config.yaml
norm: "layernorm"
bias: "all"
tie_embeddings: false
init_std_qkv: 0.0847
init_std_down: 0.0
lr: 0.0027
schedule: "wsd"
batch_tokens: 32768
train_tokens: 230900000
steps: 7047
Each number is 128 + 24 x the weight over the matrix's rms, rounded and kept within 0 to 255. Layers, rows and columns count from 0. Numbers have three digits each.

# layer 3 MLP down (transposed), 1024x256, rms 0.105, rows 68-174, columns 128-191
183104102136103143133174153107144100168124124108141124158140136131107122168117115082133104124168139120077113120099120051117164150136150107139104118123110124127166150109101163193123152143125168
129149117160129152165092082126150088121136134113105099084127129145162116151079106142119088118131145113094101131125129116103142159120148157073082134109083178124147155168141166089120144153146122
137141133140117148136121117127130118144126129128160118118132106125114139082143125134129136115131117140137151136082130120122136125129153139133129102133164158109148149151095109133130106151143131
099126131136147126109136086112177184109111125143135126152123136157125185126132131144135090146117135083088131140105155154121135148156115170122165117123114096081119149142114189166184129123125106
167108144132161103124108102157140115099104105115133140100125086140185145129129172185097105120120091198125110095140193125125143126123097150088147105127152124116192138089161097092123111150150135
159113126134123146113092075097105140141168105134158154141072115146115118150109126145121096159116113133128154164110128114155138179142160176155129103153129107130134167132101150105120157107177127
109081111118106167112093086151153153143157147151172145141089109138128121141140113125134123151121126141109186134155099123088149119143107123154164096129136192115133155144185141074135135175115085
159172162089105110106129167156155098169097115136093110139150142116142106134154147143139124137164122151078097121107125134155142141140092132121149135113145129126088121138151093125145144076112130
113109143103137123088181115112114126139143123186117150095117213112127137152107122124102104115139123127145134107148089103116112129156097127137136100143117105161135094143156153116141142132131116
149118128116145092153149136096140133124116125143073158154122119127130154138111137152166129074117149132130157138116129127091117126125177129113151133121096169130137156129146138184165109131134150
110140117144134119107137134158153112149160115093132160104133126117167094154120181123088186146101097133104138146154158073143120133105126160119139081124148141153135121162127125087123123144126135
100137099098127115096153112119132097133124137087114134136109126143137171141148172152113178126111135145152112119147125150154092128107127084120103093138156088133116140128081155110129154100113120
180163089079134136137145142129134102103123113120171139148144079123112089120151127080111167088093099107139126122156160104138134156161144168137177122106145134088125119154138156130134149151189113
095153142134098108164164112088095124116137102114117132093148178121126150146147119173162119145187152162110152146108143140113106085069120133114125121127166153107135170137124169137110145132116142
071161113112130102093096075142096114141150150124138111131174149135188141138149143139157153111147131104139123111117130128145116089100180105135150098153166098113136123095108141117113124145111112
150145139101100147122180170152149141144113115118120089107108146194134134105119136125076162118154151130113088143154095142194097150156087120057171104126170139113113108145128176137108108105129108
131119125086145130155105138159074119122129102086112144139132101118094115199139113113140154115127129155135166136083148115138107134122150143131113129137113146136125168126112142099138103159170140
109085113103123125103137143118131149129130150127162166143132159112154133138151128105144101120145089134150100136142157116119124105123109142110084119136146137137139112068125082134088146152126109
138156120133111093093098122154146102173119125114149120086140078121122113111133099147175108126170084114099185145134119142161130126037097145125138168125160100133118152147143143122132123142092144
098137098112117156133218118112105153121175143136145140096126129172133133091127110172101118128080149118104126131148135114085140115157120081112135078161159098142157138094080109106147154181143139
103135137129125149124153119141118084116108131167120158135125106116129177084154091105147144148113120128105105113152145110138181151127121087141141086143156136144100110119117177160159145149134138
149131094114141151153128108164139141129120144128116140124157117152110096138089197102128155085118124137141109162118132137106179141152152108152128141082105143142169140150126173143102093181114158
131163172149067124177123098123151123138165102154078094116121114126086124100104128098153111165144133181111089118143216138140159154168129178165076146159154131169091201095092070153112112114058111
079119189095146188082100147121149117133157118148136095122125129195149162115146122102114108129142133087099130130144057158105131094107079177132167138104146134146087182114085096149117147149131102
130157162122094135133134099118098117121148106134119146104094104160107118146111115121128142147124138119099127182101135134116173123145114110126139169128111119118165109133135122156122120173102131
133165101121138137081154141097155162124122138103137145143145166098122128119107124142182156093177164117084120149151104115113109119163113098129090134146132105113116146134118116166117132137099126
131144110134144114134138166127116140130135116148109123154133076120083141141157156127133112107151094140134131120118141141154158100140145124122123143134135110147121120134103127094095121126111148
126124201130153131114146110131107139147120097112138133141123111116096180147173152134127120125104064176144125088159130131155121123166136093100105165134192136103115126140150077119151113057161118
131135080108136083168121111142141129149150115108115167116136151148085124147124146094090107145130103137176158157119143143114135169151071207115155150160124164135124164116123134124116109147183126
103145149117137122136150093110132089152090074114112148113147121089139132151126127124152131137130137136154132167117190140126127107141123140148150130064128147126121094126126123111082176145149129
125106095159106119109154136110136104102117137121081113095157147126132184136083121063170123085157121138134126159143098124156149108148095131150197148136091128126139130164134102125158181144080116
119129140114106142151171126106124056123095157129097133130158145168097158146110116114174079152092123191128126141153134158132141109126137161122111115149165102144108147128096162112134162154114134
134117097142136138128144130139099116146114087101137096119110090102083153137141142106103167116145143122139162143090134125107105103108165160144100125141155172135151120133148091105120130134113094
150152099132141098168112141117117103139157134124136156112120130086159117129138125104143124116182088082136131136113186140096132126155122130142172108077130113152088153146104147147104110115117166
104103163130134097141161175106143078142096187150133094148121064118113138143092099107112154159116168136093132152093112161074128090177105127085122112140158128166137149115107110168135097128136159
123133109126168123145172124146149087124103133151107151133173092123165105104141087061151146075149138133136160131083096121123122149125102176114116141089102111159092108120135146157142109123094119
106122144162074144085118145127128150156166098152129144160107128130101109118148134147129140125113136098173113143106166127125110139128121129118157123143133142136150158081138151163119118150143108
109153114143150138138123123118129133122153137135111144099154125106125102139133154175171142117139138121115110078150111115136131142191168131107103123132065107075096129175129116124141125114102145
123126141129176054091115061113094116106156109123158111128175104101106142138125153172135095109124120140174120120124164106129139142112135108098135118109131109097152117133147112110119148140199170
143155088132159129094134188125165129136136139132126140094081125079184133114121151130120119153162117156133103141153126114153100118141132136128142110155140155155131108115169139121130123091079143
155141070102124128141139110130145126139113154124151150147150155135141122162172158107117131139127118143131123073080139122101108148124153144156158132122105125102120128113147118151139122176125126
151157104137143124141150104119111122142082098142121089149109156159125118110111113124081152133089077120115107124147142100113100108108118147157173071121126116129173139087136113156135119123129103
131148143137153141116121140107144150140158118130144123149108175114124153173140125161106137143140138138128108133194108129140127118129113162144101126115169151100155146124109118111153109067142102
131118141147105121111175097160130149140150123137114097096159135161144120119144114159132105160151130130115059157135093092133096117159104151106153154122126163125168113107121106090115115129152122
118135118126148137109105101113099135111171121197125121113116132128115096115176147120133114136101118120144107103139144166106143123123056129140131127098136132184134132145118142065125167122136117
113154107117082128142148099139121171133132131136176137110147161142142129142145135153140129155150120123106105159156138128137157139147109160138140094159122104107112160138123134123166099122145097
114131159116127129116142139116129091107108130126130118136110086110162141151130143116146124134120123147086141121071096096159110078138140146121132132120099121103170123098132133098131121143122163
136144130096111131127134174094122131141157149103142141143110128121101134149114125117116129123147142089141109112110129105116140085123159132094133101083163126140142129120140116118156142143187097
084165105100163129081146119152133127089101117090125105159130085117126156114131180157185124086131137158107105129131147167120152118128142100093140158112114156156097152149099146126186148155132126
131140131095137165113110109084154119152134147159158107101147137159099141134111141094134144121137143119127114111102113166181119104100152098121126128115159143145088144126163114184105090142182151
135144113099155108161171126107144088160127084139146174130166178107129092134096170116154142140096134097166093133098154162144106142071131147097107168086117116150067093134167084108083157140133157
106114113117090165119117119103112091073163088179120150088148109108170160111097149098104138187127132083128117137151121150145135117150107145136108123094110107122127120150098102082097168179119135
151114157090143163099162118128124082163119108123145112133151141102178129104089156132141129104113143112071119123148101111121136119128185088111146141145096075169129142099084132105161176100107172
172155121142115091142096116132126158137130172140086144158147140131095132079135146153121139118143107159136085111143101108164123142125109131156134115127132122181124137111115164155070163154137144
094121141115106098136188116111167141130133119145089130138134130156151098154047168149144160118121166130124150120152167104115112112154122136147108104101143148145134095106133125119132125100141110
117059192168123107121161120137158149143118197130123117145106144152129137118159107132089133121148127125102110142087121096117101129123139099151103130125134115134149181106131144111091158140130126
121125114081152143122131120089124142124129131120126105135141105059110119173119101142084129115136140127096121152075128157147133122112153132091095165133081157038117103155130082130128111089108137
142149111122129121156098094115136139134104146165134099139095089137132136123074139128132115155142122111124067148134114085113109132121105128128127133122133154138158149118172141097129084141112100
159087132094132087113186122136141127107121155150124148083168160121104155147103129129143137130150078162123125084111099143152123152162163181133106147129130109119175154159113096111137102150147162
132144195128118149106129110134133115134118104134146155141115125181058153126144125115150133119077145158146135112094161125170110151107131125148107122121130151093129115127136157129158136153166131
155184133135112095130137115099143186136062113080119126126141175167151113142114136122151130117138120134113096165155146108134117131143150149142115146143117127147117097143132105097128148116181136
090182116112095152120148164162145124139105105121148070129163147103090118128089110119101166120101138108140128148137130126113127096116127160126131113091131165142079145135075156160132135080119184
128095138153139130100131158131135116132063125163132100174173091096136139132126086142157131127129121136182120096137124102119111096078174142120091149148083120119146131129175154164148119124135137
134183065069140147135137141111137166134136168163155152114125134148165108158167152113116075156144136117171060093142117154168136130184127164132070139105130112152112147147085111102098159132069112
093179154155163128105130096129121134113131130162110143147149135090127067102129117143092114130102109124073081091125145107122095126093142152141124112128126124146157152158122163160133106111107179
128121112129130146114242147127134168112091100119135110098125136147131136159129125151130105136127088147146112092144137154117171188155126109068133150117161158145180111092171135115159094085120158
143136141119148134138127137155100092164135080151087133122146120113168163130140096147088136147135140117102139138139152109128166138096200140115120132131135153103091147120149184152130147152131120
109122113150128094150116136140180107107162113110129123151120131048131156137084122089129120095162131150158149135132147117118198120139116133172157131130151126136180113122100100141130108113133153
117108163148130092091130112114122183096124180126070168167146171150081159137134181128143123071111138135103139122188133129162128140091101100120125140152083166140139139114094108130155113156092137
104148114110137118120106119116133132105138117159150096126089121145163127134163109135119113108132163113125133110110135147120105134088102149122151130127104169158132153138120153130156137124103118
082119138125114110077169126123140112128136121125146156072139100109135146132125106132108076117122146142148130097116142150129136112139155162091171132149138123177111147163103160167151130105105133
162101112099145119119126138166090135153143102131118130154099125121125147116140148092132107129129151138142109108134137084119143144128148111135119145128151142124121117112173153148087164134142148
122090132131155108122133158109119166111139121153080079134153154128136140106138138150136099128142115104151114147097158130144117161130116143133142145151176132174136129151157157053155104061120107
128098119122136137118089113120146135092091156182096094092127073139087149162124112123117122160135127164138148123126144124146147120159174163144150127149115115158098168134115123109107104123141121
117122125133161158162195129141120099125116122118105122135097088146158097107171136132106117148147114123172143145131124118107134135132117146141100122100086151111131132123125133094121136083129143
134134113164106138105161090118123116117110133108138126125110119148123163168161140147114103088144112101120163149106142100168151132106122135140091154140104135118129163123148137090172094085146089
120088138109132139127140090131128175111109146153142128131120104162144142143151153089176109130101125141144140076139120102112125131063130124125108115124086142138114084098121151116133152162131136
153111147162164151105130133159134126108117145111081175120159141112146124116145131194133157134142138119102124148137133119153139139162109125170138121095124129120116150124129128141103169120129105
168137091134086170133170118144116123117100129125145129120129135135131126169149114167109082157181151160130116138160126108125133164116142146126125158142130117113094128159124098129155134114134141
149166115130135161074090147190083148120150106131141134125151178147116093141123164115202127164150141139100077128142133145109121130159086119126082156125139134117152121125047125081118179090126114
108097098131162181155119164109119139111135060109089128123120161114110095148141088130137146105129129092163102146129098137134113150121102156104071141107145139126105136102167150149114089173097128
151171102139107114127123116097104083157124149115121150143134107139141118137147120114127144104114097139106125137112186128121126158113183115180095167127132125165134148151074117140111125178114132
123112106128133132135133130151118112133118133147139101157161074168120150139158126144115139117137123129114212118072101128155129148114096130129144129146113117130133138131135144101119098139138122
106101150132129191176126115164128143127144113125142140127114128157146140124153092158142130132108065109118128142126144101142119107113103107140179119090144099162135116100117155122106134110130128
133154147123154161155117125141126126142131162146149112110146094167135111101129113130169143157125178162109164139115105108158144131172104125141125157134097130159120098132122108106155108111097101
149133138143126150103154131122118119155127160111153120113168099130128130108113124134104172132149141143179184154144120124127113127131142164131118103129146165107101104100150119136140115187108153
122150106147164106097110128119141134156096135097098110145161116129173127144111134110105126150142159151134147115096123156102119159098054122125092113139129161084127090148106139146125110142120099
139131130070152126100152103134080133130128106098110132123134116090138156112148141097138111105127106137106093138140120129142142137159117160144131127109149140121111137119128120109179142111097149
138093150134161134110146106119133173119187107132175127106155128148088101151127122128144180128132110167177136130127128099121147136189120123128117149065150117134134133142114140118109128146141145
121127114108113164128095104120124130111126128143117150141176137140130123143086118139119151124128116126151092127106114100115143107098106105135139128132157134121120096149127107123160092130123046
171179106130121120161178137131159128105197122117130128134165109147120151099100103109110150129122163171150126165116120105082099126108084190155139133123138080136085162123122121108138187124145152
117134128103140136140107087124125103131139085111097113109125111123116126145127132130126132082119140123117132129108140138148145095131140119137162143129076126151140130148123118140131141166137098
147133103120167109139127107128123111144137118081139149088125148094158114103125130200164156143135136144121140138111138151108137117092134150097138122128138079114086104140135138135099103130105139
139124118157142125153090141179143126115131137128119186125145182117137143169118113103140151059128133116132107107112129116114140123124118110111098108110102136128125149127101119078095140175121150
101148103144143117128097178118110155109104127132127137133096094111141134140129109169126122165136109152116126176130095179106106139144128123181131146149140119173084130161127152147153112162155139
125133143149123120126164134115079146098154139120131115123101130179111126134136145156143152125150106119144173135148155117135100134143181134153135157116139123133138142120095139114145165111134110
170099145145151098183114165101108116135118162171104116127115143113111126122137135124115148117155192096112131118129108152129092105120152173116098067138140105139174095143189157107139113152127132
117125136153096110129098110165099115139080075112125096139096074144094111132143155080147142112086182127136114143112139163109126167103110092127105154150069163098106107100190124160158092113091137
155134138118106131180136123147118107085166124134097114131114127110134109110135133167090119139104153145135145139149121131126117157122163128141074123106093103112143185106147146104105099121154132
122119115135087152118139150114148131128121128114153106154118139157101134103093102142106167128127123151120145149109110126139151114132143129119141104102165123123124118109100164110177171123109106
128120132164152123118119084100124099120153123115140138123151146143075150132159118114141179119142140118139116095152145135140131102123111121124126086124099075134104139143118085144124138142151147
115105130122141160119144072141094110142127119115149137137109082125104120146130129150112111103152116162173138128135179107139129127093130146110145141141115125095078095115106134127102182116151108
114097114125186168143102135104102115135114123092145119151075111126112137127155137125126150122114125131188164104142117129134149141122140141117128124111145148131164148095122117150104133105184157
085130170172105128101156156168126126116108063169165133137136122170118134127148120170130138114071170163141141128123118139164129119112139111154130131143125134095134079134113146101171190131139157
124113137166156105131126131106127124103114154154093130118108152155110147096130196139112151128170101194132136120165139156173136147092076115064103091112146159033127124136101123163104152145137131
127124131126106121102182085152145141142155140105145086117141112112115165138162131092168162133065159106176116155129159117158133124119139148141133109149106123099139123136099128089139164159161139
114127134117114119161162107102114103149164071137127112117136099104135124095152119131126168081136120135104134118070158129128140107126134149121165129165110128129138119110128081106115108148128115
# layer 3 MLP up, 1024x256, rms 0.133, rows 69-175, columns 128-191
136141139107139115146102146159138078128083121110131125130136139165109097120120095126098146167113126115127120128090095120111119111130159113132080124152101178116155132110156125116132116148153122
137161130151103089134158106113120116178189121151137138091115105128087101110134087159158169100099106133110147162106111120122126150172151166122153156127108127132131137126100105157087161150166127
120143111124107110123148048157157169137127150123175139090122122111126121150115150127129125117109126138083159129118160143125096137128126118134175147144129141106178116107152092106148153111137154
167156110096125163075081114145124151118123133127160119121138081127114128113172125164103117124144141155137100134082118112130144132137141091143145127119164141111154161093080161134135122132104128
172143133142156145153104149106125139137101153100154157135110112114155076149100145124115100177157107084102127164114160118159129151138128156117119107123118104109098142107108181078113167131142137
112178133139093089118137102125150148132140093140121123117139169125130106106147128093117117139126135165108112107123148143107178115174135138146135151144147118144143162143119129120102129175146129
076110138100099160147119188134145141123109152131146129170145142130099115088118115130120123092122127114144141154132118103161108136138131119106160093134144156081111111113146141134101134137158094
070103121060127144144114099122134121124089116098164165151142098135118151123131141157124150190112152116119084119084142105149131103119125111106111143139160133082103135125113109150137104129156102
111098096137092092129153105126158109090127121156167140115088154096138112150153103125113108125118085163119143121111200129091138155147145123150171148112140153119145129133115097168117121119143147
128128088120148089145143127122114126156124137180141134145145146146117153154117076116112155122105150091114177135125147148120102116123126084136115098099143092144162121145189112139142112132116142
135159125168139183142156127142067128123133124113094142097170106097149104094126102134134119127094116130105120114138112110128143128134162105142107133145120162124148113151126160135112144117076123
163159094142149106157121121123129097141132170092178173136103147157134084132145134099106141132131123122057120138148121107161151174112149165135160114141136161107108106104130148131115085140140131
108119141116111118141147119133149120151104141164167094158098119153114125158133129162143123132129118126118122124136129146081116134136105107109124105132137139156129125137201109106160060117101150
133157110093124111101187114128125139119120100114115123119159099141143150138084136108107139161135117086141073180123145135088151144135179130097123157141131145128113114179113147102151123157154126
125146149077117158127132107159125129138140115124084160142176144139133116129128120146134132124092119106135076114147125166125123133165160130146153163154119077127137119126164125117152141131117122
172143142137150154092148140094095188136084152114112116105140105105135120151139108145108139141130142086140153164115110143117136145134119136120115107108124126127069093095134119170116115110091137
100089122173152122114115144082085141122114136146124129090163124122141136103137131103145179150167155162130091137143092149137113120149115124080150151134176101135099118150151120132170082132111093
095118117123135115125148124141133104194129117108096130123183087173159096114144115135087120138152101136143121165121155115113156133117113146094156148161129104112140100121125141122165146111140122
140154116143149123165144126122127139128144130120090111092126159132083103114114133107119150090117118090099106096157131109112108125137094093138108100111109150115173157151147133120107141108143122
146138096094147120114083103113131115154174158115108160099115139114167144136109163142087103091111091125155090124095170130088123127119140115121151092124137174124109163155110087129126129136140079
155115125087112140146118141145120091128163127140143077155155134117156114166135126140107147130117096088136140111171123146174096180129142128140110080127179174121123129136136120137143091157065140
141115201131148117134131106095102132106130145142158155130142143091082126136130105107106115133164152091137108113135092141112138123104128120148109122105093151138183131185123133090146101103142158
063142118073119129086142135166096095127106111152141125128135134113149130144147140118104113132122113100159082108159095154110109092134068098098208132164146137135086094067090128103177160151145170
094149130130140115154107116126166104123082162135098080121111124136121134130116145120125141128123151133094114133111160149141133130095144096156157156085132112088133125079126153121143137122123135
159124132106112151116161111089089174119134141159149145161136110126102150107080138159112184099148158097103163137142126169119187159131142155134106128134126103125136118100088140140125141089116153
128100119136142080168152145120118094171180096135124110140089103143120142150138140119117149137111135099112122121134126127127138088142092112127131143104095136119143120130118161134093133137124141
123146112106115108115137142171115152120153120077140168164129124119075111097133167108113122163152093115142108108147149112144138130170142110107117157102165162116127057155149142100152124103155147
154150144088112117120137142152131146108094125118107112204100086134124098148138149144133120129132146133151125171112137096084145111108102085115127082119096096097131088125135128117135135122134144
118139112101141110113133150146150138112115115126126160142160140113111118084141123124100134119127187144153093154118148106145097133201183139177127110129142118107110148054156127111139114138100142
113092105123107173128143122111147116097127137118137183155169131112136175126145110131117102137098155103166122103142134154128091101148114137110126113127134145115107115146128128125123136124132109
148137093140149118151111117098100154137136163141101121126125150125135141128139131141126153107124089134160082108109125105144144142146098108101127096190154124134123160139145085170134145125086119
129137111155131108142145120141075144147134103100146060116109108163138102118060123126077188131156128129127116176122142133104106114120104131120112120125146119126141147139139132167085136105141126
129120145120102139112127116160147171117093151119136105140158113153123124173132152147090152138122160126115133126123091104184139111103115144106092128072119142129129081155142149111138142149150118
125109170117140142149152095122119161120193158143124164119112083074149143078094132113151135150113119125121113143119129112125111148106119175113134115127163121129125104116111107159096112119129160
102135129157129113158136093145113120135141147140131134153138121171125106088155111104121119106130140164102135071128111149145128163142113128105125162128157158170099109082105127144165139125165122
138096117153129118112146139155128136141143141125125135106127113153147141124125085131180064136143099127112133132159138125122141084129122163131142132130118137105142150160133098090116126148148146
084092126157145132124164121128089119152174145131126144157114145125135141122142139154125142168112106168163116164144173114160142090151146091109146162116130143107117136161108078152107164149114141
112144118120133105109169117129148101096077090094134081119163147120100147139101138123110147112132108125084145126132129158150101168113166162150125126112122142120129127102135175113120105153139181
131113143123118145064131083086142141135142157128095080143127110135089106120124110149126154119129146114165143115105171132116105139118145104106151116111129118115119154127139134149106112116150149
126172104133127140135130123122117157141135134136195114183137151101109085121149108158113156130135117102170143131098130138140139153163080109112135140144113133123114091156145108127152138169148108
097108164166152159144166136137081143104159122144116122139145166097166137142124147125139104104139116147127115158120123144134129156105101061135120137154143130117118125105138122156132142152147119
165118110130113116156153168130129118121091104118110080138087105110131130133129107099169132145163129057122160144089109154110081125138135130088115129139140130148097141148146162164101146130075161
127118124086128134139135149125120120163131134167142103146111131152134156137111122130125113140117119132153138142140129129166156144137124144123163121112180113146111179121161063146143108173138116
128143102132098127149111112112133120136117119174094116113158161122155112166149127176124133108115091156147106145141110153115142141122102148096158158142148112108111132123159137126093132118131101
126076140172133172123154176112099133128123127164137106139128104159124073095124112127125137119154105118151141070123118127122098126148111125127106140081082144097174133138124126153122113135122124
135115136112130156143176133125114155132120123128093107093096118137131104101107125151133125119177111128110119134107116139110109087114173093155120145105107151125207106114138093126131155120158147
137166122112105142126136126159159143151125121123101116124143083130120101135161148132158099118155091104110135107094128139115125122196134150099135115117166077095102139120099129115156166113098119
113144114177109153104129116117136143133118126081116095135154154127100117140122140136080104136137109198116137126138113130112131128143116119142081155121134146171120124175167112137139137145129125
101142126079127119140124164123186125111136146116128090155141150120133156087098134151136120121112152136105168118088109124130140105125121092108144120168155109115103157110129102110122121115167145
113116109111148102191143163139139137089107135095142159137124092108109117102083154137142198141165116107138107124105175100136185134163101132102093096113143093100095150085105140155111135156113103
101149118129130132136163155126137143116142111122116098155122137125119150165115080139157120098138094110127128112130097135080110116147119123148169075130102137161160114170109143177123160116144143
144126160126142122175148099101090144094130151100120129116133140067153115112115135121159131132093162161152124120162129078100106161162160132122133147173177134118138123109143146124123107138103131
089119157100134156143143107127106181170091179118107148143135094133092116140132144153098140115136191129137093168161114112131110085151114149137171132135159109176136118134130057119168144135123112
148127120136150145161119128102139126139121143077100094088135125126156106131117114096091120146153122113126090136160167142122184119098130087130146141117128141142141088127156115113133100180112146
143180095080106161129126109111086133142143152135125132109125160125117104138147115101145119120076120137132125090110137168142149130081147098128116096127126144124134111148160114107170143090164150
153151122128135178112156149150146113123167147086101127138119108103118161120099133081074168103113137093133115103169117080132136080117128130117123145114168088071109114123131148129135122161121131
152072145149109144118174173137143176120124110140148137118162154101108132134154086147133144130131111142132160117111147146166180098131153104104101110135146104132108167118142171134100163137134091
098136118148173085113140123135123118154138091149147125139119159133080167149101121182121138083132117113106080145152126184126175132099080146135130112115118070130122173140141120138122124141115168
118152148104112155150120140125076134117165090116105134129124118136140077137141106132124108125169132151191138137167122106158143153136123118157109125150147168125166099124129133140111136148117157
129140120102102141159130151141102114126138093138088170124148133103088134070102142126110119096086151118160107107132139135160152134068121200162153143110154125098141123089160146135152159088177124
144126163162129150159174108100164155133123147121118127105102155098154179117170100103132158096143170119055136076119122119096101116133166153114116095125101155120123134148132115127124141129143085
109176108096102139128103141139139097115115099186140118090086150116082122107137097160102148127154102126148130126128149137131171160117126141114118163133165113127137158123154163091098163102122155
109079104164140136086136130116164109108131103085123171130138075104067134117121060096119123191141125133132095153091113112133099071094140122158124140150127120119154146132122122132165133136143133
128121141153140138147199132117118157128143148108151160134129129112154128067108181169136149126133118096135098149128179151085146145137112130112169100094130122097154116137091136122141169139153136
113135121092105115166139189140142121137153162154148183125140082134197133122124146103151157092077146148158136130117158135157155144093093168136111145119135187129099119080113100125114147102137136
116101122094103119115129141124082130129179097102146120150143149102164141154127139186153136168160101119060133112100139128115156150104133137105139099118132154152140147101074155110066177122077136
125151136138138130126131139129143133104104126113119162153117157146089136144136125155080121108139137109169090126130111135096108143091118097086105109134166100124158111111161158109110140115134139
111161103140079122118101179140150104098120141133108135129193131155122122147135168122075139099165111151130112133134164115090142126088121143098098123044152143097133173125146138118141147158125107
141089149157179143139135138121101108104111143150059128089141111080161055135118108120161190099120117132124155121156135115120141121119132123119119123145132153117120151136160120134120139136161164
157119127130151135143124107124146103139117145147098157172114122159136098124125121121161141186115137124124129151114143088120108171112154092132127134102140134120094106158139124114157122137172125
135169131130124132157180134109163134136139145121110093115134137119122145136102122152076120163109105139103116118186098172123123127121090102103153084116157170120124138131077134122139108099075106
138103109157080102116138114145132154169108115143070068137134069116121092095122149159131175112128130113108131102129113120149147139103118076142154180117111124120145138130099138154108132092135152
118110119087144139115158108143148104181146093130149139175145171145145118106114127146105156123136123103094142127120113105136133121134099140122151124112106114093125056115140144114135143131095132
145123130115096107157148095155120170122105159118146127141163090115099128140153146163134121107178170146091125108089137148119146095090147152135158147148143107129138122118101099150155142124173091
130082112146148116125157201135128127092124148120136140167147163104099099155091132118115107116142130125133119166114155074130133131095083147151150097108122152126131161142109158117115124122138134
095125120115155121108158187094145131150152123181075153119124104095111117151110139081123138110159116154145108147128136112150129117095140152094109126113151128090140117110093131082130179150123136
144146139144079142174170155125117103114124112113115138128155121112142098117139090186133134170093158162111134184072163134113124093150083121129174189123132122148146148139143084096147095172108138
141133123161152100095148149101136145101152123122076157111107135140144098112097127111139155145112156114152162123144123113157120120115128168137128118130125149132112149125119166114106124117128169
132125135112146173104170110126136188130122128117088117138177163124153111123105085114145172154110131123108144133138144140074104134105144162112174130125110102140144162119138121091120119111167095
120104097130134067150129119099137107124106093147141100138145128123149142140149129143117173103085135099152131123142141132129148112130102105105150165185178121149083133130108131158114092127136136
092095116107128128146144184108137104159130217121135109125107115100116136126135123102122122111092105156121135108147132135138130145134141120140142122131110140156150148166131130119123165151149124
131143147096080150129153157104107145156152142096177086095102114130138081128084087111114111130115137117124126157151095103142088106116167152098117152138095150100139137150106129135128117106187141
158137121094112120099125158111147154123150122121101136148148127136084108113102163149089095137164126136133170111150157127122112197164151131135109117114127119119104101145129151111167096110127131
134112120143102115114109149145113117146108092088103163124150138086118131077129141103107113079123127086120096146098150092103133099070105132148135110155139140158153144147157112146094113141167158
154086135167103141121088111128194145136134129132114097164090112138101168130126094144127114152145140115088096159125136121080134131156103121166132129133118135167138144116084129138134117128136102
185113143117162116162129135115074127112128129142140118081118127097124154139131114155131097166107117122109099105118100193112171076151132115088092117061101163116087125154171141135119133108147129
147116122130136134129101139162133126117118121088157105143136152079095082133127117122115110148067122165109200143103135152100113136111136109095104167124127109140118160143121164118133123072162133
176094180085107152137145153104130150133161135146165138137146119118140101145110163104141152126123120157151093153144147091107149093149176103114103145086172139116156131141113120114114097124136134
135113105127114158129127114139099107180120140118116117152147073152152142102132082127153154180141096106140121121144123132112078091111130159124151147104128149115124147138116158123109123088131131
104079122107145177165145130080109143118084136135120138129152136142131092120105078129141150139143106147146154082119127143159151095135098123083130142161119088120106151156141143161106124137135102
197108105133115155150127171118124124158150141121117106132123104111123107148122120124097179167136111129118142142140133166100098132149086113131109089110134113117157123116107098143103113110082099
108122145131103088162119119166147112157164152095140115143081120131121108090151132113072119130128145128064137180162137125103142168108163131158117123133181099166164105102149116099121144111125119
111105136125108070130135132119133124173150108142129150140142097088116126084122163089115115148106154115119149141142109093161159137188167150129118143114112114098095139123121129168150149146088065
121127157095103123148126150133138138143109161103087090138141104121139112091123110092109127174122128198101165136150150138094101098127101122115111160161086122161133136148132096143143130133140095
158082120135097141090125115114107133120130161158104112109125110098153110166147111121143115093135113119142126136139117140105147130110140134114125148156153128111155147141159149119096153104111147
105110129114135163138121108141109125146120102097125139126137103108160048117112171134146146121128140130093126103077119077103156091115138160130192162150115159115111092109110152159132133142100165
103171155132130165158133132160097132103132172126118097131156158146137077135067093155084145114130154098155193190129131171125079114161136107139181120169114171099102110101146146143147116140110094
132120140139113137084115100087110146154084145122106121136128107111107143125150084122111117113074118166111170129129126115158156146131091128169151113125117134132133108198098112118106107121128104
117120171139114144120112138185107142140165145136157127118111135121143102137128173103133123137131128122136091117132173153108141115140174145150111136137129178111153147119166081140098101118156180
123099116090108113136099177105126146145110168131136131135147094105146113095142138096082099149116166118103142121131137113156127135144121133154085156147134199150127135103158133132085123143126126
086169091089158108098168139134148148129163145116131168160129121090110099112136154137114137110119125156100105116138154123156143111142099143129124113125113141087133167167145141066117146098105087
128125116163157090140127155088161141115145114176120184073126092100100102085129106138151140119132120114116084100115109115158149103157150140206110115126134121182124133148161147130133156135086146
127124121123144134136120120083137151149136128095142125105111087114152129094120147134092100131146112111138132119172144149095156121181183126128108150144161162072122152162120096094119095131120171
128118112153098125095151124087117146141075134129129164124149120167118158129119119129130128098117139150123102130122152107140151120143102103154161115123122110129123133140152139196150121123160113
118128099136158138145107145112117117158116127122153139095153125119132125116099146152107137139119144130164159115120149119112090120135121131091104124166141133149092141090125118120097101128105117
105114115182082133149171099108108110154159052112183088128135138187163083063087116145095165115140128145065129108105137146125140163082098189112200195143132171100186128149116117122141130126160121
094097136143118125126154122156157092156134138088118113145125148129125107153139104139109117130144133097144145120106145136112103090115094077137130125131147138116133144128098101158131150099153116